{
  "head_dim": 32,
  "vocab_size": 2823,
  "norm": "layernorm",
  "rope_theta": 500000.0,
  "rope_fraction": 0.5,
  "bias": "none",
  "init": "normal",
  "learning_rate": 0.0113,
  "lr_mult_down": 3.0
}
Each number is 500 + 40 x the weight over its row's rms, rounded and kept within 0 to 999. Layers, rows and columns count from 0. Numbers have three digits each. The size before them is the row's rms in percent of the matrix's.

# layer 9 MLP down, 64x256, rms 0.339, rows 43-63, columns 64-95
087:506460520493527503487436418449588563510503471414484508452466438418530528533460518483476494471505
095:505443525474486520425491501555429472511510518544475515598539505527470460521513447507501433510490
114:539520498514473514476416492493537515482504468540498480478576518436437402519422509556476514507491
114:508543552517485463449384496533529499489447503463542490497434455544553481480495535530531539566457
101:413507495453504427518502493496471487447499539576508493508506466573518502464474535458503496519450
091:507558476530506528425536493521461429523503514481512491443474426522450522508499505460460516490496
105:490519469515531557475535477481496484538495509538502503511527494420499570474541504483543484543480
101:513453492599540541504464498479509499512503530504511511456500587477443412499565524472478478472457
101:523520454515534528532496518465477464502526527595499466447459524457501548490472502506483455523488
096:509479542497566494606445469499494566545502470588476627569473491552464471506478548552476525409489
084:481490516498498503505531559575482453571586421481511482467483424472512446503462498432517519509486
095:560521534498506476496549478496518497523487439562409524543564557495480554570501499550430507511516
106:453476533496479480527491547544500538495488432480565512505454493454520535503466542531497526535601
109:505457541624527506517495506398522535552555508484472467518542510423535578409563492591474543492529
095:467470459470498459512529534473481520467511507487502459478475519518448433417524505485491531454515
086:573492477586424488523485467504513506499553481526535454560515557515526542562475543480445461483471
108:491476522530556479442506516511516467481487469493431519516482519431495539506382494475453469540499
094:472397485439500495450453578491574508464527475487491487515450509446406504502502494481548550510450
108:473543555478487491475467451495467429504455482538471420431485519520523442481613482503477480539524
098:508438497498530556406527401484463469472463558474491522526506463540468455488540494494543521488543
087:495485562374513461499538471529505493542541513490576505455507536475510504544507504465466527547537